config.yaml
num_key_value_heads: 4
head_dim: 64
intermediate_size: 1024
norm_eps: 1e-05
attn_scale: 0.125
extras: ["capped logits"]
init_std_qkv: 0.0314
init_std_o: 0.00703
lr_mult_o: 0.882
beta1: 0.95
beta2: 0.95
warmup_steps: 200
schedule: "wsd"
max_steps: 4941
dataset: "wikipedia_en"
Each number is 500 + 50 x the weight over its row's rms, rounded and kept within 0 to 999. Layers, rows and columns count from 0. Numbers have three digits each. The size before them is the row's rms in percent of the matrix's.

# layer 2 MLP up, 1024x256, rms 0.165, rows 23-33, columns 128-255
104:514491504510501441549486513460503493479467512475526451531485584546431444566467528521557458437494422474593516584510613494502533515515538524429625502438519418468496459597458529407551586501475458533445474478539503543488548468387555489465448482504423599463528488542598482485562525497415455506560427527517528492431578519453500493488596526479496450470465558525505508479522437515458520501554
089:381476541443487471539468438576474571472505529604515465538495485477482521530546498524555528466569481546541461515545477480478455510517490488579482483484524485568520517411498508412478556504384528458532512482489499517475500540563462446512469552462493512371522525571450427498403484469511540496493550509440519500661435448480416540475525547553526528472555503558507453529493472523569442512643
095:538513477479436487442428465494498545475496486532482502462565544519561463565555538499443496453530446466568476545618487377489608517493571496499496581462495522458537523534495439437532550499544561593528576415512469450471517445385603486554597483536526511509427508474503474514469537495500466456437455550503395556371472522399431533499541499471485461458488476476564501529489407473459549519531
106:481466498523560530401437497508477491476422454461575529494379432522553486557531505470499480529532434527533523513477524564576421454518544478448408398452514518479539465506531551510526440472508471526498582586555479452464570439570459478533453482443437451564499520528565530436550531527444459504429551588454498487518576479497504407544430479509538545554548486551518533504498496443506454545515
102:521528519561557407510530535535607490490593528624539465509647471503512503391487440535465504463536544412583465466321509495557494536532482495427518450529551440538517376522504462558518506521564506501526638570526575555445507457472494523528505564520445550533475494462492515492461589568564448437553501482529431425439512528468520517392516481525457484389555520469495536450546439400443470453501
090:505528516447545435555510506474541532472489472600510455543516491641514477479558515453515528526475506538489489500467479538517495466529449501517469448400551500514560428500566565533445575391475434476512513443492608536556528518467625502515459331532512493553473522440561524448470541478467534551535513532536489403471508539482490496500514457544503581544498503476523504564566528586447492470501
093:553453401550448470529491548455439555466566544524421505523484592540579466487504445485441421517420426435454531487456526511423495307541481448437487543608512576456522514518481417564539563475482455499509475443568486498468462536366513526544402480574553502462560435596527550501503490544524490497470485490477498525452510511489496448493468530502474501571525459471494581502486515527372522508505
113:522477548572481431428572565479431480514470514477477477407480466534385445562536522517494589456501508532504496507505526564546454527419526519534463568547495500506481506387442461534560517555491557502404498462503460551492570552497521488508524505546455587452431534576541489526437580526550487448422480502561575482495545462435549435519484468436546509528551523446471542530434420533506582481545
097:508454539503430493424506473493516557469486427518512500563476487631499558514527439422407462532415401450458486533488489484583469461541546462572516456630383505566470557519565499533557510449449535565497495514457478482470524553442481488528485526549539475452480453498493413511569449565513485401466472533482410494538467468498589458538519555503426513561498438562506479455532549558445570441516
093:447454569480593472524549446538572489517557568571529400571466481544517493478497509467718562590545513528504450424508509484424591486456542443507530535479511469422492533476523461501532499451571507487470593584522438557484510473504515550476599469475460544496474488478462508545560545469507534483481469468433486458449461487550481458528413497524525535485469465569561562505538523505566543563434
094:493486465549555527582522447508408544521535539531414460466513553438532464483542606421520522525471502433529476571481449415490581461510451475471412531441499528463503489446487505473455513541455616392505483520487468500510517579495457529568483499531411467461462550489555449494406449476572535470469553513423538457376544458450364536501486570562585525509496458503588412466529524483597411473445
# layer 2 MLP down (transposed), 1024x256, rms 0.149, rows 23-33, columns 128-255
092:557521494483536470557487465456451480511494497488552458513506440485453540521453462499492507536504509537487485532562504506493482559544444466472475491547480529478508640521654484612423519473571431505461417387520514472496515513425492463501501434466478453460509458527468525539518549450458511482478512507593635518597503470548485456462559431486497507497518524634463506485498562540591545529459
098:539597551515435403514498504492558461524520518483457440492573500401505467571502544489476530459503439509510516419443536598449415557522467456504565495445574514509434487509566454505530500456570545587518580469492518563515578535511461411518561481444511464487384483494516566446475418452573518541499538471521540535521420442455487374480526486552418572543540460507449500516480464466581498464585
088:535470546499570474482580577405501467555487569502456466471422551522478514355498515499501597511486512515384521510502521466449525506479515521519515451560573504468547484531490545598493450493499613558502553480442478409480460515582492490408558449428484501502500442475443545483521476497617528496557578536549570422596493460651585505489544574519430536522542503492396570537550523522515473491551
103:438425599519485453463569492457422458565366540525613484518463447489589486412511513452525519550464586493541578410432555490527427487592461489474498477534541499455540527607528479443484545401514484637459483481528536553512554480477479445508555527560479501430440536497452560467517528487477412481557484581454563410477535477511499440472441541497593515476503436432489501556457523408515452519502
101:524535527374579570459545392504475485502432495441566549505549569448551549420465500491425457493579477469508492482504459493444463490406556487478389445523499566537522554488488452505510492555446405520581528543520460511440504501416461398554529505481536472531525530531454507575469670414555525447455410535588515385468533456467455491441533539444535526455439583504522535594597506572590597535570
095:520508562549508516462520465580598579486477526543424522477497475516508471473506552516444572487507561458545446508453513604383432496453426494517456472438497540481468497478482509511485361499451435454523546596536501502544502381507505445535441495486553479481471601410488554389504517516524601580484539477515543480480381503454391533553524497599529468459423474430456509568583595562543568477487
095:455536514493490474501496488484533490487398524379541552513437386362480535499553523496525526572575468543488543485459546475548451630439483445511462499407554479423549474540552504523508468579463539569557583554470422548476525483505459430498572496478574527492416529540420499477473511509445522485456460484554437478606458446481538487455476474534472514492461519500497456579490493456607515521466
091:459616533498445622465473533468549567458551535448557571562438563459557530501521464460476429519527522520491483392568501461539525502502515563488572453413525552499437567562548471544530485509523458526482547498478490489608498379506498462524543462622546516453509531515604521564564475440435475519577437576532565523588508484479561509467487433557497568524446474550522421516564516488477489587454
094:492534557503588514569439469538451485584535627409520471450528426482422540541448500558494494471430585460531543439537515447454516550548509595471540498457476519538440437459482450545470513468430539554563453450560554467522443472487475531509513560498497473461534564520392478505498519419434480544531489445530460486487502429487514468607454494507464408583423513508424452538471577417587458461460
099:525524460555521587561410607474456620454545471436489465465578536449550508442556564521529429489557494518614502535415533511486518573555449379532595528552473549403508568513395468596561480506515527513503565463468458444416477455482528530562560510473440560511457537511515466516478447549457507532505531576431483479525445458471469591522580585480553486520496495510504459468500532466552570510465
098:550620486471598396477452496491513474492461479484416461492475516387491507490499484514480545588414447450611464574428468471470486467523558473432469598425524536517540556518546409403485529624429558498559475516477461489545492536515488545519539496510520548476513440502435524501467548436489532492521477584482466502529540501537488641543479445446420507350499408507385523417530439487530540510470